Weights of a small transformer language model.
Size: width 64, 0.87M parameters.
Architecture: RMSNorm before each block, rotary positions, no biases in attention or MLP, untied embeddings, capped logits.
Each number is 128 + 32 x the weight over its row's rms, rounded and kept within 0 to 255. Layers, rows and columns count from 0. Numbers have three digits each. The size before them is the row's rms in percent of the matrix's.

# layer 5 attention key, 32x64, rms 0.229, rows 0-31, columns 0-31
047:161114087128143152117136123150147155111139166157148127135113135102182081181115148108083136161194
068:125110156148177167084120143123121084087098101134168122145107090113085141143095168145190097162097
043:106134041070126135190119116146199097117177099192109114155130128118097130049082140128157068096170
061:158110180146183126111142120132131068084076046132162103098141110111132113105136141075113160132089
057:105190114111078163121163101126083172142172142154168089083089184146112110160169088118112155174156
055:119210077149106122151108132119121155173137164097107168161119215139081143095106167146136122163176
049:147167144084142098130115151115154095158194153161100096141160122084121135147107128198146115057098
050:144142131160074128132115095147111154106147153179144110129135158147119123095072102125034112178168
045:136162128086090142125110124127106099168094113165132175161123177111136093171096125170104164133205
040:114136115108145153103125099121129149081113100108156133130120093144191111112159147079093157193144
049:168052182114182177136104111135140146068118142126091097108122093107139155110115101120094159165168
069:092160116164093120065141129158138146116123120117093118104115081114133069140178145065149174102092
045:101113167113132116069116114138140096123171124193137144048085146192093059151099108110129151101132
068:130104068122117124140152082076116185116114109141153116124144177140113092153142120146140104213147
075:135121157126108127093093122114061084128118117185148174129148228171124080150088085149135132141147
059:120102099136142150145129107081159154129120126127150099151150162107095111109122115227123108184148
115:098140146130152140141169160168167162142137148092114128112108044114148164145147167068125125109093
072:152168118148083101080077077112029090154110140163126157137099181170110105108126085111100137151169
137:149138081143089105111122042089123135147111118111111072122088084116069144063164118142081131134165
084:143103096100132081137131102117155130069122082127095072079109092119114119158142118068155157062131
141:128137133098131164125171102147144131125096152117169137138161109115160083033125151140156101152106
133:154145080113156105114077203100117128096149174133122126173138147113176095115072093082123139130083
133:138119130046108127144133126030145098094143161137107148177144105159128146141131098185124157130141
143:069103173130109146129128132182133096051181042151102104173124126145159161126138097130137172141124
134:085124068130113064111067107159085045172119149124098111102119114160122139166167108156138120132195
135:115126153136129117197121099075154069154140129133146079121109159126159103147150149084124095136164
134:113112127153069174096157186172110113082129166126139067143089094137147133105075134140092124104185
132:114140111161099163142100119158114104110107124169153191171104164171208147171106156172124110134110
143:113112148098116084159070081150176170111143169211161185107121085124122077170147109099083140166104
137:091170194160193144099117090087094179122121167122114115100156109167126190128088164179135134080184
137:108087099101131128139163121119110150110059086151095108106070170168159128085154156185112164078083
141:107163196103085146132139108120128061128150090064092127101075139077150101160126129140102107147135